Weights of a small transformer language model: 2 heads of 64 (1 for keys and values), 3891 steps.
Each number is 128 + 24 x the weight over its row's rms, rounded and kept within 0 to 255. Layers, rows and columns count from 0. Numbers have three digits each. The size before them is the row's rms in percent of the matrix's.

# gate: layer 14 MLP gate, 320x128, rms 0.116, rows 148-178, columns 64-127
# up: layer 14 MLP up, 320x128, rms 0.116, rows 148-178, columns 64-127
# down: layer 14 MLP down (transposed), 320x128, rms 0.109, rows 148-178, columns 64-127
gate148 104:141112142138115131130123153130114096096155150139158109159114168155121147111116131108170133101137099118159155117104103125154086155097126118082174091151168143110115149122143124112129091156178104
up148 100:134090112120142095103172142173103117103161103139111124110145119093110132149129101095102150080132143151164134100095139134107111105145146116133148104185134161130164105109109160134114105143129143
down148 102:125154141142110149124165101098142155124049110151160113170138128154084166108118110091125161129138153152072134088114131122124109135139116138157144147097136154140144121150133148135128126143142113
gate149 096:130111117115172140130104136154128108108133127114118113103173065179121153125090086153144122143115184142144110103148120111130092118123137113151099129112141113141118087128128148067139165133108127
up149 094:092164158131145162058141128072149166151154117139110121098112131095123138141188136144142167143125106135099150134142105112108127131114073165104112062128128135107139125149161119126165125152101116
down149 096:138131122146118119163148156138140131120125110120117133104131144121169147100075178121156139104104122131164169092116148098134167124123144135105129143117129108160173123112118131128090109159112137
gate150 103:129101156156116119146096123114138132124130107097136124191097117141084145087111141114125153131114130078138103127093146112141161145111131121154144156134124131129140153172107154124128160124111127
up150 094:091135091151122135138143144086130099138096114135159112151099125108138130143144091143113135151118180120149172154122119124139114128159110050120103089154110139124083158150131080123091132126066119
down150 099:168139106109150123134131136138125147135144099160136145133114125148142159077159128116136129084121110137136147146126099099124155141148129171121171150115104133117150115144123088136163146124142125
gate151 107:115105122151130136164154109123121133138096105126164094097153082166161127092125108092105119080118177130181137143152134169132146122163103118135156128108132080115112085122111136146112116118136112
up151 110:126132128130098106211135104152175135105103119106133094128115078139157119150163117095152113164149147103140111133155174086145145123152094162162133107075104117114099142110143149123141145150113143
down151 109:131181087119136095133135149132151114126153147146095158095139114110125092166098170150146145113153134110140153108173166159088155144111110145108154105104138122119139144135155156142100109160152152
gate152 104:102137117165111135145151095084152106111112102179149091157113157143104156160089120115110158143137122130160140113155123138135135156110178150131107137111108107117152102123110118148156144149135107
up152 105:130106150101163155089132188165125111153140162109112170128159121142161133143128150106165097130115106149108146106138115108139106134096096108102165141126089106117127124159117131118038147133152122
down152 102:141161110129121123133144159113128110117128169153101123141163134138143150136083129127129162099120069138151123121140130147149130152087162121130150116151155106125170103121195112151153148159123116
gate153 106:132150158130093162155134101132145108139137124116101136094107121118097096109138110141135142146099120139143135137113143103127061127109157139123106164147138101162120076160136105139129118142105131
up153 098:141108171122143136172156107122116107119141115126139166120120144112142120094126171148150137090112102104150099148140142122100100163078106160120143163139128103110148179097146173124150116112135132
down153 096:125108171127186142116149088119146113129102133128125100128117138158095134147139160097137122149131168145085105134165092102111174143137133065138131123113092115153112133164135141083102123110119120
gate154 101:124128074139134113128101100133131105108096097105147126110111138153091142156133110105072117160159119126158124112128116119116159127127114176110123148125183132125096109157102156128150127139155156
up154 092:113142102180129110095101098141112140134117103128142138137104066146139105156126164137135194121094110135129118144077135110156117144095110116157140132144140101116153167143115127123084139127115103
down154 097:092124146140127126115137152126128160112123145080110149137152085110098132151132119105130133088079131187134117173149110109157124134100132102125091117135107150125160141137138116139140076133107117
gate155 107:107116101151109131100135109152087162134118088144119133106151158107096126108163137099108103158107118087141101108167149178176108123094134122100144112142150138144175156104147130138136124179110100
up155 110:127116160109143104152140127122116113130158076094118131101103134133145151132150123101110092140073146094128121102147135128108136092090149175128183084103142159098102154110173143122141142114120105
down155 108:142138150127152151149124155131131144172148103153140161162101131143139106148109140127158151114147127153119085133156152109076116128096142145125153147132120063148150131104154116131161191104188144
gate156 099:083106107133109151144120154144144179131137166155158146115119145115201068148150140079135139125134146147128136131125143121140163138102129138111158115140127135141130151146095137154124121087117106
up156 096:116136107133154127116125136138106104141087127129134154147166139142155138103171145162155127124127127142143111113121156130089125117155120125176149088073152111086149128116119135167155093185130175
down156 093:143134127160152126089105145070111145128133138079129146127114160145104098104124092155136161127133130169124145133122129156126157156141123152083160164131115151110146108109139129150141115119130139
gate157 096:109127152132128170112091143158169102132161161138139104117136120110123164091134161119105135145101072110146129142205140150121138120106163107137121131121113153127133085139137145113126106112156092
up157 098:123105150097126098152124111100140131102080133160098134126139146145122098123152118102118159123135133136106113173139080113137094141081082134171131094122114144158112126084140164112139096134107169
down157 100:109174164144110108105133132151088128101098180115151156134110087085145111164131118152125111111110124105133102145147141132107151112142131142131142150137136139124133109130150121080105132121108150
gate158 093:125149138145162176146167140100153146154130119100125174112123131153142124094155175146130110105141114166119100162138176092117163156141141102135148136135128152154138128150113155117146140133124125
up158 091:154172122166140131161128145150108120135107113155112124095123148150073197116126122123104115150106119110127119139156109166144087142109149135076163141111124123119087143124140143128125132142160115
down158 088:121135150089175202097116165094163111164104107133101134099100121127136113143150149166111125108090115142120118131124136201097176130123112091168141117163095139130129120144121174117141129103140127
gate159 102:151131125175135116129143140151124088090083117154138084112133111103125130100100121112133123108115139152103135076058119135130130134107130122122117146094115156105159132111128130163174135104137102
up159 104:137116140096125108124151113100119140134119151120097124100168133140134130143149151103117139149132138075090118156106113117132131153092167170115107128166182148093147108099103122145102130160138115
down159 095:155103135131107091133098102098136112147142118135122113129079133145106123149146095151121128168076137160134145118165117118170105099135147140139123091104138131140107099130159156107094117131096126
gate160 101:153106115160124132126122112090138156115134124119124097131124132129128104127132109140140128128134162108168096135146104136101090171173124104137186132091106125114124141110090081129116125121138104
up160 101:159122092151158115112166138123082113108167117126109131139111138143085139150087108184132141126136147092131128121140131096149115127114116137102132125118115108131119093097117139079103137112136115
down160 097:121139180137159109115125107136115099118142090142126116107134122117137101113146131092087124108061187110151147122107138147121145131070139152116152087109151123117131119146154150129116113099140133
gate161 103:074123128097119166139129134142120119101167095084136100153156144155125133116138130098124139110148118115125102152138161114168098163104116154116165129126095150120150144118088146130144120176098101
up161 099:102149112171133095095149126161135138158154112154108115147110064098151131175134141139140113152112147125148132108104174141096138181140177119117087143131125082119121123160101118142123101149119090
down161 103:110173106109118122107119139130104125164115097123082131171164109158115095131132170150114155122102102155086125169148128180171180117110141141104101119124145135163143109154090123128114081135157118
gate162 108:097117130112136155094077146139142157127096112144096094123119116105153149125147180115125106127146130160115141132127098150131115148092170111103142075153131134123159116145157168116116149122161144
up162 114:107161141132123137137137162172115171151156146126085107116158114144127156112153098091183131117147143115127099130119135127132151099111100138103139085105105103133119117116136138159117124144123077
down162 114:122075098113086148153165113149132152119135131147111094141142099125109129135130172136122132159123121134153140113131096126126126112164121144174115139149103142191119118112162121123166088168129131
gate163 097:128126160107144130148163162122150118095110151124157150132145132125109164148124125138146103139128110131110109102134133117129075130127148122066110111084143146112139121092139128114106145120147129
up163 101:105114150142176125153120140134148095102113155111133134146144108105102178120129168158145142119188102083099145153125111123098108172127125134079085101123098134139143074147122127112089157093108117
down163 097:123139153131137109154158155157127111103086152144129105115119111145148143178131130145124175143106136133134154122133143168116159118126133104118167086144153142133110131067130132112105116124128165
gate164 101:140144092158106180169112148112161099128102120173117105099095138109134145135099111114078185136149135117170118069103139132128139169120100147098116124123143127193117143101132123118152146110101132
up164 102:157130132108124108161086154107135106098152130136157104128123080147131152132111126148121107136121154163108149113137136136116122112132082111120131095160118103119130121111080158142098117105134151
down164 102:134104149103129075128147156124164079105113137104166110156117112094114146161135162107119142144123156103138097170146078109137091112138117123114140124126133156124100143140140131173118131086098159
gate165 100:137105138163144138129114109103072119147134108118146115140134118110095101145110190133153107110107070123152108142111089117109151147151081106105113093132144143138147116103108136141148092169142141
up165 096:087176163077116140119144163145116134145128139176115125126112124126092134119142132160107132128116140123125131152138146155150165125145100136096151164130103077125120176198131116145093140126128130
down165 099:123129110125130099109123136163163135109148111114125062111164156118120121151115113115123126149115054146121138095121124149106104154114154135151125132167158142113178100097128147098110145102154099
gate166 105:091075100155116100100137103108051151106127108123116123147110128137149163087109124134104162142140090156137127088122127100120136144129137129125098061159092085103144111160148123094164169147160134
up166 098:109094093138120147136138132114091143107173117114099133172172108174155133119082114140111091117175120127102144114155129100103116111165086146131148173111136099089142138099092131137098118112114143
down166 104:123116121124091100136142149115141090109153057100069123094119110125156139096183111117079109120125115152103134128120139153110157126127131119137160132101090136162167171145152101145177102115143119
gate167 100:123132116122160092130117147157140134132116123098084144081107120186097116121119153127114094184148108129134083151104166108144144137120142118131126142172097151170141114103142174137089140092149167
up167 104:102094161122080134105144154132112112119130131129176145112118131157174138130172127156138140110144140078143171118170102117110126166180109169132114102113162127131129143129134072156128139143145139
down167 099:143102098099115108127108114153136098120137114169105099143146146088124108142130126129192187127098121136165143143165141136124122097153150134106113125160159149094114136173105119112193085113157106
gate168 102:158145138172129137129117116099137078156147106094158128100151136122144153153118137097114138122153152141147121120149113087136143100122139134094160162125115074167156124092093132143130140101145089
up168 102:129092170137147141104116077186134130136128127142145167104100111128191167166102103091082140146151146149107143143113101145154131132156095097111175139121124111142130160130109120101104147102118111
down168 098:111179101120104134127134105122123113119126107122080147123111096108151096108135116129117135129132160150154133138132091163113128124152117112154168096126139098131131115138152131173119125171147092
gate169 099:122134093135073139138143101101142079098143096122152168140161110097124095122109179137112138141130127138144122147103126141154141144082145074140119109076074140109113158138101172155125155110130120
up169 091:144112111117125120100138130126107116110110106129139150150144148105115122140151125134146114100103144111106085144126102108113109120138144193175128147123165108113096107144134118134103144160106139
down169 097:101116127165106160109142131136128186132121146156109157108110125140102136133150155156159133140207148131116141103138111115124146132136121124123183154167144136142134153139084121139091134139124111
gate170 084:101153056129137118148147128115117129107119165162087200119118149139169154094110108094152116160139147113127121142131161095129122169108088128106114147109146121167129152141155125177085126168119119
up170 090:140119134085144127181109095148085143128147106117156055120126153151114081115100130102096142090137114095146131134119155173143151075132158138143107110123136124080104151143102158087118126120116163
down170 105:109160124094120155121110119136103123124125130124119136083108140138126114117112183136139099147127171108148149129126169137138148147149110142116150131125167107121144153096119161110106134163108132
gate171 103:098113118175132159123142141150122129147199116158147107115114097091132139134139086145155146112134112166114130111119117160124129146126096123110147168122146139153156150160161136152124125107123132
up171 101:124161103117167135125108097124095112125138111155148109125108120114138143118137092169099104130118156191090108121140117120099121144147117161168106126105154147161145093145085112098117148159107082
down171 104:145090127108095163126120139097119099154150179134134139129130179164109130133132123156081157155110147167134121144101111143139163145116110082119129104140132118127154127101081143141108120110120140
gate172 101:116156120135106094121146131150122120100107095152166142127136143145129111134106108124125113153112141167121149159163087134112179097131175132129120131158101123159135118152105110142142205132119134
up172 101:135096226114130140119139152147181120093131109145118149088151124123116175158129082114141138108089141122143134147109112175129100149113114137120100169147129122121141125140161171137123092132110151
down172 096:110160145112113140146146107130108164153156129075100060137163144094141168135108116111157170092106120141125138122124135114160101116138152132125134114173136162153092093137098120132160113150120096
gate173 100:105150138112103157138136158112130105135142112102118115145099162115131142120140160102085177116122154116131151179115175090145137159166106102143139122116124107138152092111117132102079074177169117
up173 102:138140119115155155121115129093112104131118135139128115104166103131120142132096122128092140113136129151134142074149133110167128145069182073145150111135167129130131147128101101115147123063136087
down173 103:167165080125136153151151120135124153153122113141091101094089149125099135160150133138140101130193142160143104137115135131117145141130115100157152124131086161117111170170149117145063115171137118
gate174 100:132099171133135105120112120098128106129144159099127130108135125160123134124137143099127135132094127160112098143121161185116124149129100140117140130114066116139127137108120126129096160099122105
up174 113:132150085122152135128155148131156098120104134157148121136130115161092111145137145120155121145167111115146130122105120108134121101149168143121113114085140091164085109119125139134136087170151156
down174 108:137137091130151116112177133172111086105111144127147146121111111159125155130131145120185118160121141125149156134089139119154143127077150142133121114117089119116160154139157139172122164144129159
gate175 103:151092116163108118177171168109113096106154104085130166162157170154143112126132120129105152096087158142099136121135144155119129124173136154097118087135136112128124153133137129101130157126150157
up175 106:122126146147117126130154114112151102103107110154145140065102108108121149120154123116120127111134127139091163109169084140158155133164158128126125140157071087126143120132160130103128100117099108
down175 098:131153082121132109143104172126087133153123140132102107146150146144143140147117104110072135168150121151139095136119129122146102118145145082105143149141142113112109162140099152073132121126081112
gate176 106:106097117143105141155117094157120109096100081130133076105139126129084174145117124147123095162085123132105102164127137126129116125173132116144127144146140141116135126108095096107140143122157142
up176 098:151097112056106117130191107177144166156146110138092145111178138118146158140125067117121144119142138133144117123134126098096134106116132151097131143120157143148145086114170098130096128151132130
down176 096:141163137106081103134101149112102123171135100134115130153145182116125106080137139129128171128153164142137123104152158141144164148160120144095102154144135110123103122116148114158145098155132129
gate177 094:087125143104112152086093093125087141136099143084088100104114143108095156130119097146097066104095120203101144073163105141099140122126123131132121160143099160137173091142135161132156133091143092
up177 099:138147171162106082109122127100115120152089141125155112105096150093135166153113144126110092124123151148093159115127151122101109131146101138139118146140143163131138119095097147127115107135130137
down177 105:206130121109131128118118185127117133091121155114165166106168156168111120119149128162156146131137131094144132119106138122146115159132113126133141167116134109124139144132132122106059146129136124
gate178 097:138123104058149125164152171083146146143158078109113178110092128131126112161130120127106189156106154130145115127169084132149123116140110123081143133107118095180171127169124103126135148120115133
up178 096:098123155121077127095166104100146162100146099110145178105085113188131137118160124122118113138081113144115127101136128135092117129119160173114131141185196131156118160121108140144132106118102123
down178 098:167127102170142109130161110166121074095128195134107077144170149133114139095127149126143072110126123142124127092143165119162144106142140094189148122089091121105107145100151134129157156125119125